From a checkpoint of a small transformer trained on Wikipedia.
Architecture: RMSNorm before each block, rotary positions, no biases in attention or MLP, untied embeddings, normalized queries and keys, capped logits.
Each number is 500 + 50 x the weight over its row's rms, rounded and kept within 0 to 999. Layers, rows and columns count from 0. Numbers have three digits each. The size before them is the row's rms in percent of the matrix's.

# down: layer 5 MLP down (transposed), 576x160, rms 0.106, rows 389-431, columns 0-159
# up: layer 5 MLP up, 576x160, rms 0.108, rows 390-431, columns 0-159
down389 099:620530520544588546423444499636433462531493423425460494437483538464510609468408499486573513554552508508585522505440430492504469468478469577479531513453447518396511426526388379503516451496449479579553466540479516484479533478503529481529506463568509435557571523507547439537459464575451475557542486559484516544477521399614541402505505483505513536489552469489561513472464485583456557544485604441511422484509558484508500519531550497540542533590453466471478512415494461419563499495546588
up390 109:445518411424454483579418526510450489626549554499426465480469526456522497449478567443401539539495571498521449489550489590485477476483591487526493494562465508455444438480461452510510510493442439445492535416533510513503529495423557511530519470426565431444577560525437440566532512476439476397448455482386486573475472518514437584495576416453550462413499580537593505542545547468470550433490455546477444441496435538424522525523574492479406493488505390512577505494519387527512435501521496
down390 108:503417550481512518449513467516493513451549600552535433579455517523491430394432440581557496380512529528438614518489561513497507561492457488462550528540513565543508474528478529458481507412474508543462440530511429466575401514513492527525441628451511452561473554450517469493508519452451439545452569468448460473509511498479521497477496496505511470477537539541660476548554525582434558542478637476444452472470564435516505450545495601539419536484416392514439424505427533551497487544511556
up391 114:495530443543546543517457525458514422469527543453546532440565532455462537574546523446575551448559618463553509496409499587482544539481552434505517484554488408564415522494555631443510515565451478475543421469548495453548469554441508496490545497502531548499466493497472556461482527408536453490443529510548495579491549453486454476478525468509493538457585513520523471433575557510458503560384452452521394457589418388531536436484502440514555497425575503423578464580457544490568409509588488
down391 111:494504410453400527517527585530496559628503465383437432452391497542554522448473473491511522414465494473496510492478475472530510600609526496480508527401491494568546538506419494452488455490514495442485386462521556457490474503524487480528474527316493499439406535533537556601468601385531523497540542534589580488381476452480524541535426497543434488470436526543449488455506493485484547469497499511517512532513506548561462510542479560537537544485513449533427514443594557512550471554477487
up392 093:496508546406472549495477538494476430548507502514559506570552457552457490492436593524485491513632524537448481550425539426461531356439489464460506463528435470541578450506441520461519621567517477464412391510448500482463557575456534495527470504539537499520521523478423593592519415581472591477449477495461466525497483414473413547585482489588504465524586500461480509454520402547513415489412539460449447425527600498504548461469524447494475570514472506469518488499436555580553452516545499
down392 097:630564475498522542502598476506467513476542484497419465584520512473526611459465484487483508527487399523465433553414476384465554406469502467525487493455522436526550450495484518510540479433539492532469505510439503491455495442534431548471435438468545391471517502528429569437583598585525464485482433455464575417481494414434551494485464484512421450520484474466524557514437461506562454513498513469507406467505688503478472542517543576436532522501398549458514537469510494579542532593490554
up393 101:454539597392499490467486552428387427578513538466487549575514609434506394599486480486470543583440516492646467514524517493549507524443528512442516527556457474496477551537437551402589494560470510481498572515435515520511446481516542449564450599500535459469462521525512447457571500526453494461483493522516473537476522373555445588543453459581478440495554496493467480473457482448506493507484350456436475536577527467499549465512541608476594484465541508508616526498468508428504508493512473
down393 104:481602528406469452500477537478484470528484565542592501464517566380428557600521500496491492549511445483516450471401528454474549436520511605540475590488481522552537458442506547384429462465481534483501531500397476529564549426438390552471495486417464461506565533514563514394505497406469487543457543494449535482541551485581481421474489540558493482446403464496562545542461495452550542466563497539503461464398554386569575570548537499457413551570484537517482462490508521486468527558492464
up394 106:511464510456557513527408496562545473519484497515497459475507480481511491422496462450467535475500497613452459522490462466611453374532527449469574422556496490578468468427496526496536455619464494408460529491430470563469509462560482557464490509523414482593552422445525499549549559541467478474496452509470395483479562556513596573500489490511562582459464469548513571436509534558563499423431560572504467586454565490497589591466573503491526433483519449539555408557493450485410580601507543
down394 103:560516532486563488511450484447533445507467491504523674488454569502547524483437440567484464404589482422518430521587495571590423469568542509421500522424488436535432490461453520564472490496555494536516485422487550523523418454564439464529553443372530518541577486536506456435497569559487501450530426497482613518487508522489481565424559515539564432501556594483464548516469447413489485487460411550512497530439493537575509454581564516516517575484492443457422525528567481548486514567467569
up395 096:460548472468529505524576556489460472527407484506579540500559603543650502542486443524481531534525547542570534404505423497492541568473467509426488480528490507433430555478496453494554574548540464386493469458385525488500458503476603483526576613513476486454479404509486505455518554500537594518491542526526572535489518436498442561423459461520424540439553539558521494458526535469597505517498460490465438454561596473507537584505556615543516467536520529580464586458543472458490384516558504
down395 101:489576481492534427541480538467531485408445579466492409443566569565448435480523565522462454505516487456531472522481452503402590585488497423561562511504556468507606525423603483494544485399538473515510485494544567429428509551448522445505554500410517497469528416484469519511550588482485490478576533607554565545486452475470513507413445504554495463509546518524579457569492576396409519525607439425490514484391560531540518517607452444467520492535550571535492479519488535455499432457463500
up396 109:519426397584558596523510498503550525525524444496492537517514464476440458444481513507445579590461624529474438528514558444628564507480499551417538415569504471504394471485467475476523590413519547429509437461484596524550594534573467477483513525533451461463557578531539451525464470470545463549499536509485509500563482579408487557558460560506544533492496602574471426514433481484490504532509488528496445402490428438457519369423489497513435560485509550516527530462585501528445438505491568
down396 115:494474463499607495499508424464537518507479541502530540483484505477535545490485482474476517555369479553553568507446510484494458465577452355468499435526597470470489485417487478558511480621584462464528534504385387513381473477515531524418459441430546469471506511470525499524418461505512378452569555469445499433446457528561411518495480458487548396549518439461521532529550476471555489489424500458505532532483542491447489588503472530530564470464581555439466524534520500520559619380555442
up397 100:478442534527433564548462457495565481530457510590436542463480488572501549533423456454533544444479615506573507480488478497441475474592470526501435419555541538498518483458474431456480635624572499438492562484424461470558512496482583450501503571507531532430516478524570510421576466500475472532488501556403422489436504548514472591470437423551447550474513487530572508513414551514581503550408501555497481452554406459465661561529529489579461480460439483512534538497484443481537461552506456
down397 100:483529458422559453530405509466478503446533602496505524476477527471535544562425525508466497569513499447442540521511502502484461509591510512543564491388515472465416497561563544408556472474516407458509473518488525554505460545634517519430442495573544506450465545338489485480479603528481526462585427432447491558545404594604518481497537528546510464411484581468489414525470554464459441454480559497596479438508395444504508499470582512472494482462498495451476544438453449498438591486463513
up398 029:460576562516486551556507540554473543560461558541562383461568489467550445508538493497564545498511522544598466459495513543513515445499548447527501496601610429485465438543510533459509558542550429367415521440488573440458501647461435484482448503539471464462474491527457591462489462443489575552433479397509466489519564473491541555467510501543509546496524557501485541413459489478539460469440443475411410460488394478483531506440515584539433485528528502566565415586485462548566488493583460
down398 025:473499489535557598553427497554479468563466506531398444444462488472540497479452515574547517555430576551562381399460472544417572519534533475537517478485488546540433531513582510498376475525464542464476487475562530503546584569492574462495396510559523442466475536490491446492614407479522537499476572487516463520457534495452486549519497524600499464495567506436541504448562465588458526365461523487478458463527506548588542524439509485507510527518526443579574582498593581573556514426556535
up399 092:462621541533520539541512609483470437656479498523560456458524495502480408557459478518469488514556465548456507497509553580468431483527484492435534511538477427470533520506455476505493443495402388464437505412558578462478460599429447548444491531496444553475594546458450505582548505503441568500428526493547392441509589492510529490554484469602528598450438464477552506502522440516514430507463432413448503481530459510531477507451548505530524576497449445486505454439469596507424517400543439
down399 096:524469505481508533506446495503544437479521427499567451520546506527508367551404450474446586484554483562550429373568460411384460448488457522503480555506503421466494492517469507527621415456493414546544459490577528411511489449476549427489517490512541481485576490548536465564542555565565537527516526573466465519593517494442518463525486488569480544499451518413577495497533512482500594418405468456487476585487520465471493412450470546593528450461570447526424539437477461527382450491536520
up400 114:489524437517565472475581484532508491433497493484520450452518554469584501453456458420432562511577513492563485499477511542606433379597574557497568513568496377493524456452543419538505550504534455491471480400506564512470509495543434541506414466605444477459580400443498443518490500507460546494441553519502494395485478554529504504472512420487539559475509538468556570359404645518487399480487582576462512580479515517477502496486521490468485608507567529512485555493492494557513527521500521
down400 116:527457489487542479564452453535457510519517535504485514423518454579422529422520509479459542484535516428551540584415471529531461517414456470536440515635527516583491467569474387441537507498485500461621443387437499454462575484499598497542492431500459598547505511444464484581517598499526449429538484414475492513436422496628484496446479497378505448522488468499472549496529501444574498548410573579412487481508508472469460475433565575496472511484554525512515512452542535597489475418506502
up401 101:402453462522498461509494442594616536515415594574486541513534464497539423567560406427462651578518531515480505467460450581477481467519593593516523399546456479568498455425555540509469537462504479457536554439520482460442466506491530478525496522498550556526575434507440509525468535544480489539528552486502449509439581525547542496430443550412537564540561494535541428477524503554532568556485541491471490482593519481502663526508524508498435439520444602425495462506524437485546457425504491
down401 101:585444467576551518548470534525526504620509455597400565581444557454423473499560481461570576554559509481522537449531501476474550535511424464441626583525508483478554567528544472546511514530534527560487451467465574508489493509543438591428550468556437605520514477507519453507425526536546454478494515521547536567359465416526599467436551555465548508529503492498528451559536501513463373500496470534536472536497560475500420599537561567595500508463481448555449469461501415478518471480457507
up402 108:514489446505579435548447507647451515571433437465484388523469420534489431531483508494518505565469526523555405531454541509555481529421489394573516501578490564602358483495409503575466529535459529434473413464490515540496616548451544581528459518464487487457514520445451488570493448499570563489430459515522472446462482582510530627506417479502535416501510521494578444537521533481450517480550437518519486490467562531478442453426605478488454520444492461512493457520529475475558436471429475
down402 110:520559513545500513482543447576400494527530485534526464465511493428574403439493519516504517550427456594506426555439427415506392620515519507600474520464516559496504537498557532546446577480471572565552501457512474431451511432520434490510516475474535517487381547389474480527512483534404579454545474423464539522440506454561527474483478460507413565477488531475498434538482503419491500391407530508478440521446490524529436477432458486555488515445602589471419599447465514404505548468480488
up403 106:563474472485491571494562510536484493506521552527434542455553506432443471452455494529427510484551521510509391475459585491485353368427494514563571461537572473574443499511430576470521542528485426431553465412495541483493498515491473450475568509417463426427475560502548405484432365457404469512455439444608506491492539465533530529485414448426495532404520546508485514479554566492479444563537515574459527474504496544408499456420541458489490431403444444480502497482487505561441514472542476
down403 106:613492537460579591481478444474558482461466435597465571545480420579535554486466422467424496532527524526501501597498583542506457547480390379523567405538459460577390535482510474539583465489520499549512482541559454523542518460582409528548544558479521446543487425421587554484520531497539582489525476570487521530453508480507421496552479535427503490429526458543452520502458536505487536571485604540516549503516453473453446512497344476421537464482513500496462492432501433428451499461460506
up404 101:491562546596467444504541493576448441553501564510495434520475416530551503473550530503473503524579467440528408424492572606577492440478487441517564482540515495566440507463489519494443583536488557478508422543508505530505520533376560448490460540459441473510603482386502477491377478425599579477491507544566379572400466503568567529521460415543486473539481544474498484487568533533487513448499407530473467498539545413503571399473385486501484510494437543472530455534521469547555513545518485
down404 098:498542598547450450542604419541480575568558466493417399511505476507586549461496459508556488488529491484520444551494590481490503484572397570550459554438517525533464576481501530473504477543431526466465398528519386483564555501489482563443486524509489466603536513484398407518467497465503432515579462480488459520459500558498566525465543377529414504455483491557504497571500499441524508478464393430488476475470522471590552511597544538526579444453470491508505625447544472581556543477573545
up405 099:547575502452498437485461552612459436443492517526503530547614507517576449439506576492482490550576488587471537515535538416458533513531606471475593534511460433432500455533523589504458490436516477399546455408478492411512519577506420505534561413470510487580447428465426482516435458455526592550486525501479517533524615433503515504527540493602434517503525536538491431606530448506508435509443473537438444449487491419484503529496477488441490474399495496476568539477440520432503478465448370
down405 100:442500507505451460438504487460478576486473468459590475530470534534491512516525492527469451445532445429460459549440454459541544449376483448464385546445607526485457452444515526484471481484590585499479620466510531553548536495611466474588446484477438459537488578523551531597466570446464527539437465487503529545577447421560505473460540598482536591448507541504506455519544504545541504450474406547453539482484465436436467544494483520409571510512444572395459408490507529541464435619437526
up406 114:469527462491477488500499572551481445508547579598486559526581484567452485541540542538489532452487536452478440516436536531545374510562512471483483468534451422507460477395481575510531563540514500489501488345401519466562470569566542493525577454537475448517475527500526505527448426444452580441487446426646449523560540598467521570534480517549480472438549488588476483454575490509521486469473627523482475484605496453542636522483486516545510430477453499413495512435421447509503505530472447
down406 109:507430498584591515515530554524519491418531507583439473494446524465578650537565505538433452539492561473469503449603446493579494483464475492461470554516453442520460486473460498671476542495475502521581550492494522489436471523496458572543542594532581459422532455561508575544520485501523513555543568450516499437532490493526512556482505550454458561564382522606470530515464458483527482512428569422571533471451464465483480569481477536372558579496563551474575500494489432444476451458431446
up407 095:422450454461499470501557553502588550549516578508503481489469472439490500573539607454447476517432491554444496523531485516520388399525531430454551463537572506576484468530531485524543442458493470492389481443468483460570605571498514553454470477557459384459470504484450524480586480442488514433478458523494490481612444472474506473498529423483500563516568513500440475411542409450485553522523450463355447484515478434495482399349399455504478472441476502572545508515541466512431537531442528
down407 097:464510456562509391568527512464529458562419535422458567503580526526439562451533526540465474488455462532481509468498457515496584563469460468558517577453427451486474454432504410500447366527613658542490533359612508503405485558534554490525480594448590531534534537515485452490562459419530469498494562526494521522424458565462550460479454539480510481455485517503426541541517545526502481397462479462457447478489543510495438492489462460507425431480453574493530517527529451435424452553479448
up408 103:551458515631457509618497447542508463533460512484429494518601489549546509553475514390548535477561534518594391454537554558597477550501534406523536467534446394433508472605522464498493557511515532473551565406496481498523473554511510462474548496582491502525417546493442541510493526561397548449486582506558484433497437525457516578562504535521497493572488500442564433444514530430563546438529493549390500568465539428464435542458514489466541502485490504564591436553506468505493433568444444
down408 102:498466501416527480470511531431457426526418447491588444571480472512606478478458597383445458578484511569417557405487452452472568598462529464412506458492520498508549447483400466588468417486538435563504572485489520582515549483531504531486481414419502499471503421453507558483508506430453450519532487516485431494450512520427545482520500483381576508481450463510538437442425489519514559384523514472538576521490510517528476555443559457532403526494560483523472398520485527412509460503415567
up409 026:519578413502473557490571480538489477525506500493547483428554477507516408544543470449493622568520481506614484416473522549526484444526596483423580394642614482509442503554471515515483551537517527391489494441482512508489582573448542533600497532491427538465566497488485596519586456477486507499486508510571438505465489515485522549467392446455491558477621535549506470385437549464553444489484549550426492493545467444443519472523482512534476518496487454525584473582523478519580501569527436
down409 026:526486492464507355401528506550607385494559513470457526446444498619472580434514483529544465451499529512424529547501486463448468486581525499485541511543453545490483504549530429423415506528473549559534578560486540536426428509493536576426494554481445441465552476517521548589515440591486531502522595534456511536488458477500581478462500496542545555610567464549484449536494433509441466524463545474526464454451521596525521508549434626545612509473439501578569484484478513485555476535424574
up410 097:470591462478509499447553467558512469380556520546408526437515499408501422533462525423552484480574591477576436531421465507497481508466479521515429582533586400489483462540517525567448495524650526455493543480468462419380522529537433548501492521472384441430581466554481477463458459455449572591491419496525511508404529465467414554529488568575514527447490495488441402472466469498549478492462489545460552437535508515430463563512464514502513486489480550557567492568456500564583472512546518
down410 098:352537438500415447540491543501512482471497570534583560481537474531478442477528550524449409406468420483514450539476481515543459531516457635538508477502484453414530523515477423552516518510490511516489467538505399474533446531500489555442508585492569445495534555554454492542614403526463490361541578605480505496418560399498502531519550522433525536562490455531382487563610450583406558593496464535479481514472537479440499548543510444477586486489484480556545525519481523469531504504482511
up411 115:473523513451519521479526464510525522537531582563500470525506547448479470461475487448520539487523450493619527370402523492491381484556679424482524408589580532461484475507474463544550484559458500457453548518559494475507516526426531521507407531421495515495417450430577436506507485498499602469513411441481489496462509482555447493484471457537535507416464614539422558444495441479549391481561497483492406547571456538486470511423462566493461467427534382512456529483470478556467489491436464
down411 113:520555499504531528575556439453535534540541479554448544467478506521457478373530564512511492469455587449464493522409426440472405556542462465543504512477506530524409534523441445530559527479394564589518540468527458625489547545522470500459553565537512540470492534493465439496558452546528532434578454505505548545526521464551473426479556506547498464545530498549497468474570487681500510442493525508430352472475493544521421544506369506466567645522532511465553493487504478449464474532489581
up412 097:523530443502539515409435500545511474605541476600541490505477518498502469453536513540459592455506505521498465416537592455447540471469496413527433515557495466510514428521429530513543523508495491475439494466491534485505579503464548426576480532462452473524550385432561634616578441577608499494438471419530494556516502457450438474458511569474530495477460542476561473519579562560486412551526576491422536482457550465471470450457589578515512560459509397434420446577543509486561470560431481
down412 099:508547535519518497498575470439553432432535489540441552466480445475470478458442547488540445367445496482553533516458355456467484535464577555478479516486422541583484576503492457442446444559520566414452433381544450440541406452397473520523477537535458443525438471546532428552457473479532609513488566489443515470466507456475450493446524560575455470500466461446432552497432489489482495498502388477438398505457549437468561507472561483581532377464553426475494430513459479484538540492458515
up413 089:442571513460501546478455534547504521599565443525539497500503466546547462528554479468481543475479498511542421494555554458559421488463542558452566442518592349426433509482517480434500550539495527447496556387551530462506547501522556461523481486479402498578565488511409607554471539440521464472532493515631444545543544435522456524513574570449517453507561457501521549543542494583382485567505540443439459570434527457457449499528523521497485587504430393563577423491415478526494534482517456
down413 095:494520552451421499471542515469575413548566538567461626506460508532467501479542534488528488489547579482541381455575563559528491464492446438576550623539569517475483476501555400506543510559413564548549511484500528458509466471564496457463516427597459524540490417532532556485519572473482483485513585513479532491506500529514454506544506512465433463479525527478407483565568450418425464515490462446535590540405530447360417501532516520557505533442507429476586583537565435422473465529564461
up414 104:446573476492507562431491514513482526541567562567462462507576493458476459555480428452542531480539662445439460472507517619493520520511487476567460518567566534480440470525558433539569515544470433443544485520474617429541510570486513538572444552422539527471560444493490567553456501473475455460400455465480501503418495541498621439382412423472551517572505533453431571504424531499506474530524460457464517404473499419469616500509538517563554437468437496426541471537504508455496542532513537
down414 106:498415491487512422564498487535480553451527460534490492539471475385482509504585471461413499553472395485571447568518513562465483428495492472493452572485462499469462564568519589579430420496527484453506560451444496452450492538427451494438485570497480498509470451520450515473429548566492503507542462447459585460552453565484481495450406450407478512568374451539470564553536402530512467495495540488481524514431541400484583537511550598483601477570496400447598436455524501597462466546525554
up415 100:443591510410461505482521461528484494445496616434555536450505519441443447481546553419455518498463478450462517467485511481481406374452499498499518490548465466482486392477458564490557480507565411473527460539512544386541614557577528461504596566563423484468454469437529531458561456549497493459472558441468504581546517529541540439567524505584597519486528512459493449583535526443474520510480477488479387536593488503462540356476482520539437542472565479533527499487457456496506477487628418
down415 101:527536409444468456494473477517494457423456403546461444508589475508573476545513502541514563498487412541445504552569491490502468475492518455456403533558490530546539517497481430538493542385523539570470450515537449446444492425522424422585602413496539501582529433477503532528549554500500488610547537569514585530494397526452572525464481566539480599515523479569415577532494435409504485423548551459461498492484493443531579493515454447558461487505516456591359519562518475451487577453487466
up416 103:475498464508416481530541447503483561579457488514535465530583458552522458608553520367539544465549481507553526510542500548528472434354553555525616505534567436508443508499491490477513520492417500465465564520578513530551588576522558514547525491442487476510457509503449503523496533460522450494435590429507480525452423460432402534504563465511511448527521547579458432509473496544481464437497495451492413470591551476446622429413531434484453558516507421384544414533486510604493450454495478
down416 098:516551453579474481565504523486529554483515405475460488483570497435525505528459565493493472452454437509547417481430456540547508502473552549492438589425514528468560595497492485564473432564409397515491586565472502398527477546467477482492520424443456520610497515514539520437443428465544425546470497483416471589511510550531469467650472498521490469487474553415467571436442477574357535499501498392535556590511449531440479494503492477422477511511492484534464492490483530576555559460406419
up417 098:444502508491582537491510578548465537453557626443546538493573535541507515458580465439458462507425544516534522418460488629526504441555546427550458440561460486596383481439571516490401586509500472466553480437530383481455570510480488485476516488502528489477559541512469537520452453503488486484466485477425511430502482569483491577554521542565440526463568537404575512450573531509617530502536548588548507414444464418444516484474493535491462471503429475517620519525449540452562469485468585
down417 099:385459521480535481491590489467438492515541539426474525445512495577467541541502463456549400561473442513431584560437387443503489505557550483434453475511470497553522496379440624514487592473526612509531458514532487483545445530472440487459506473576507420505491543454430579515473479593453452481522526529509485419529485532452459490442483446572539384486549455435448441530510615525544472380529500566509486504473427515481534584462608568499524555498511530476481505510470514465540595441447496
up418 108:492556437586473545582491562477441449508486582471597486534480530549516476504577463443486534409589579544492520491516531487489473404481553500426512500555417376555465430488484546488546449574469504459452552443536415427437506527477526463598530435504447523552476530489413459546474446430582612507527504447465401522478577510449518522493532448517541456565448528474511454546561471510505444458474469469463474567488495554458426537500487437551455549395590412473538430576475538582469425474511531
down418 107:516427525510472522505472562483437482438559505507519509478518388461473561542531463611503528522451537513532532442549498644517544493421560491479551468485437404495373537546402451548582549512481482565503416445568507477436427476454552526431550460485475619443439495520474421508455524429528455484607593461430487509490484437428549486484419512458405471552453475520506530604466562451524530529476478589547594437562499523484431540506559542469511514441509479502538473434474542526453552453542486
up419 102:464465519520559417461539459549403491444485556518469536486497527586502493554514480450443611481482479440661528407535574431525502522535615538490509497528463431523432403505523540385489501545555401486485520527492500444514565522453502528534555504547426524495474410562538576531501459474491503528549517486544469447468506583539462496603553438516510532514591411517537517426528404462521479416492409506483455540537439457389445555474497514476487494491529471539461569541481523572620521486430446
down419 099:484535536470553469522499480440439444486508500549506428517465456552550583490559532523512510581489495483562478465551512512498545473591474587479530571434499501548401444522490471515511547469501473478500484548504404528613508389401432445504416541566520471392431466555504471431520492497460469522451563531473496392487422504475568559493518407628531449532558476493495505483504475502582661429445558504541538471554548564474466513550504469598506414553515448438468540482496515488433414558583460
up420 106:466523448589498550494497499575498453475530497503502510408512498511479508560536605554469526562481428470595526546561582502543479431435508416443482474525416515587394519500442565490534428477527373447484494438512545376458566578463502447509547527420531456556485508550540511550459435484509462445387488502489529442543491411426525488413468499514487503540517503436415545493555489522477512418468552434424404554536567431531602528535500584497494470470516458452490406578446499475579511479522513
down420 106:466477429475532500426558476498576506453360596462428553493504462493512567501471492460522467491582505580470509441555558442577469557504597605500525552492475472484462453413587448400448460515483479549555538505511618543474441506503456471535524529524464451468425518498521539548528461432410556502550396537514510505509482516523506538592459440473558520481526521493550531544575439593494414467540507579536610523525474536439455496525494545447415506596531486452544546530427477544559409471426564
up421 089:509479486471477518512473632559464544467525565501431564421516564466515530417471616458555549468579401469539533551458617487563441443525499499496488519516482454456435439440521524576487505523513507483571542435582446553448570542390549569537427536496513478482582531438520491499530577497528506505450478489468460523541444453463443542518518459460544513405456548464536529513542466508533455517533489557454485577567373501526656456464498515491516562437475540522590413585506448481462427446435503
down421 087:543496485549454509556488482541501493528459560469433494441575613419499539486484519523501506556467442498529548504525555505552533413497458500598556613428523513448582600460532530504441519466464531519482427454498486472549523506498386441533470434500530486479413455551520605469610514483605500527448458504494432562535541463492494586504477601451489504450389422570510472541560549493494548514565515414598644538471510460501517462545474480518455488435583522524547481492473510506450502377406507
up422 093:496564506517468582565447452501421586522537460547528489500467498428544545470505508452458513527515430469530498403472581466470544409615603484468468467524567528485488538508571505388557464430583479430461529503491539480483501490480557550450457537510445525550547381572517457501472561495505615529512505568553509527536486451457488510427509389528545535520465523465534573385587482409496442533489447487446370489605576573563481494465415493492518507529415484458514434518483511573492475510426472
down422 095:542461525482557531510406501446461454497485491405554441436525376432459428496461504462523476414440431514406474516508485497525530458513523551519471518500492484554556523499498396543520555469562402424448513547495414562517569491520480444474533496583501567493475397477564416562474529434463535404530569534500558506592504500465516446489591470498444475452577478514513554496454473556392554629516499482497469544560472507542384532525450488467549463608464440452535570489585590470498499550446499
up423 113:477468524490517511518479528507470487549445634573537468587550527485548538549483416525505559502551521443543497515545542524614536484604568550499475477576525513567500477448474595559511443575469455460467462448525507511501601495530550543510433452527510560416467538582497501445547444441499487405504448495414447505539476501391494567535510551567559491453529625537492423427478493446473500433391506448471397518484493426462569423510500469547496536485441533473523526474554555535441405487630531
down423 112:491421525493508475587506603466510468436468573568446591454531404527528547505416501427584572425419466447507524505440484546488432393521543511485523482571464486544501520545468467571589429462510457540538532509436579607528536453508509414547439543541421581464481520514423519574529436440537416479558479452464474491436459455566587454495372466494548398505459481486544560497535474478431527575501506488508600457435588533516505453493503516540469461578537516448514442456475543536501535474505542
up424 106:451420531471519470495449492500498475454408452485397498495527497393533436514546477482464533543390552637512406512468525536591561417510560497491543501533652442493429556467505546452495497570572430440481500503509508458440477583569471555484532550473494501474484473473522480405524483385485497539562509482490462397450522468549529541530379429556494546440488401550517557511406535396466546508534497490468527470478507521483494459481500522473517557468523496464429359533506566449553472508452453
down424 106:468506501475520592367518540396430488505587512506479463444494505491488548506549514479564510475477469530493470515452400555458426491457601458528433611490521522482478487482455496526534487486412527499467520480529459392441454491476484458524406470595500540552454544557615531531566381444429521465462508499558483608509462550526562466540509505616413521466557526552529393593471474461428554500431496558487478551483567457534425425560462454454538563551474522437439410485442492485493481479484488
up425 106:466483513534471547501553590565487515529576503547430470541546524471502506550516558500427466448498485592514456404472530483541469416504521540547501528556460454439394433424494500563531481577467400468514464467494600513455425517470574470596479517433372508434473485443580461508524508483453493517510502464449433492379469572536453459541479522564370433491498521462509517552470550437472540429441498584502450497467448530401466440353520494430490454432521467495557431516439520534474441540541463
down425 106:444514560498528443456530585473506506460545518486538505497363499570498557482451547514521486474432446490604467523398463471570436523528547426495468512484544466523467556532518465456481356519532539516527398573546582446523472448503418558446451600551514520514484522534487464557486583471484520535515532606404486496460521554580500484475447501637456488557437448487600556518444455532446565495564487479565546461476472501459505529560598484498508497514435475591592397536575506441516471521446531
up426 101:532521477379553572535497530499533524493466609453485452501608516436473395592512503539554578488550512549487444489493522491543466432466523540536548454541491512587404512559551473453512524501389511489400429465477454533515570532503606508470545503438528527426511532594524529486571440454465540546465466451472415486483413517486531529538415439508533528512475515503560430444563502446549512537440508445459455426494443412535620452428457463552557485498496505564484482412538575569439445521461592
down426 100:408548469403517477520533511487489586449458439528514431467515490546505466546536534470545550441599569558459535494399515410445479462480390487552415563430510506554537417492571483477540421494444526574481481497450550547359502501533504565536499482420566514506436477473525494410462462564561424498444609445536531451487472494522473511486531546472565481457583507515502503420535521494484511519509453420503460489381453432540566515517446523470539551559421501531441462352544573511510536461537556
up427 103:411542480491541463556488443502436520501509577461451567459512550544419474552423425467427461432545607519530491464380487515554500488430588530508479458541554444556493449508533587483452545481552413427545563444489505479530501540498554486519463469468538458539434466492471576496507467414459507530521461442559417420471525568553441630508461438455496533457551430460556445445446510492507481502425466497493493488525446482422474546498488476566566486445503417396584443471450387440556452486474392
down427 105:501465459517514531448519491584484490512501365455475563612536464580503473507480401537439426440436451502464480556482542473491486544542498579536517441412566477512578482431469613448560537560535535446527467551497492498462525523485557554520532534460563470515493511524391487498494523578479434529532494434504532475553502530435464583456592505505443542548428551561504515509497468528471522494470443434571443475453482545515368502483473565403438498589564440443461621563390470549592521453496546
up428 094:503548436541434523521584440555459481476480524476577455552394485552430475534486500453498526496510533565547497488518526465462529468444531470565576481571478485608532439497469558520549562534525509508434441519435477360476448493519448416525570536413519459471508591505480576542510526493495552401479437448446534552467533443496610487497540535450456535450502612480383530496572400503525480496563540507495481479498592523524548488461464509565534485505493434464450504566614596431531482613474399
down428 092:528453518495493460575530506459589561528483516535499520547607486466530480511467462528454502522511551478442506512525521487523505520391516527475531531530472512502573552583448539535461514510509536486459492465414563614472515398485474589492519523446400437518597510516443512505465574441429437612535539428467520448438372514541528600560607527563558485495453508561465555482414537500605491442490413558543455432419468443473479449512447518556435532548579471523465450478618560440517522456470450
up429 097:463489504518551504458423434448490448497516483451456462454539451555550529552410563560549474499479551467603533513518504495446536532477488489424492465552475525519513507466545488400528555538499516513396412546549499465564540564572407542529536449497457453519534412383390612581498517544538633515427586440528535544494549491427488511563536601486501444487518469590531566528580478608516486453492440501488513483566426464461543520528479564449489485446549523556539467547447426508588515428560475
down429 093:490419480446421515568442588496451578492540542547460529454541492468410512510553504455533459478462615489524426496459514507511425526509543477505486584636488533511511434461653443476521454520475439404536536597485499502451438489484484580520496461467488571470482496423514401510543510548460500409454518488447504550496437549420530521489513524506599461501473488442518429473453487488502459516435418535602494411536532448481568453475538417542538501445490485569498506513524563382550475363483437
up430 100:522506444382562518530549486576499453485609479586468445496495519557499473484480514567504516545594517526487507461469445451536372525489609500484557506554484482550419517493539415566524544485474473461618442431437466502407476521566535391464546547450472505490475514468478477519566424486536482520532516431579493502437549412479523595539542520521574462440468630455594427504569522558437476527453415402459544544492513428437497436427527455498475510464483465544562501446533495558476485557462528
down430 101:438422491497509449537451514492488575473501560534531403465452533498479435484588545594547475533516589477442498522543517446545553478564551551501500497512547514552470488546472458428465411483571530564505384492580572462528463435510509432486521393499445448533482512529496518486461468483454508477424564470483603489460550461499509550548583524552479513410439544504560426560564545487501457449554432491479499497532527572456403499323493567465451488593597519565553561512535423565461510443425491
up431 107:481500548425595440432454449535539549445508556528530469510535482524491498482457601494451526540509455514601495466429549497520458549437586548480549539533596516529464459465473587377530424524472425452413536516456439493437553547480521540509440389527457499495531479404526498453562537473431551474516542548530431496468516488517464503521512430463578548472527510465506555349511473462508555490471426415455459555641521425518586446458500586505409475473541576535583516553481422491517489481482474
down431 108:421608516486514445540588429493528533502584527528413457513464490479460481462518528464520508475583571473510523390522485568515544581514458626502560445467513501431556564487454437485512489569387523481537495531502557477529458435575406464509505514468583458514534472525543482499443532520471511452551546450487574485522467453466541455560614420438528527540543446562545504522488492509493564484492445409527451460450437515533360541565382442476468496475454643461472581487580532516479493449476548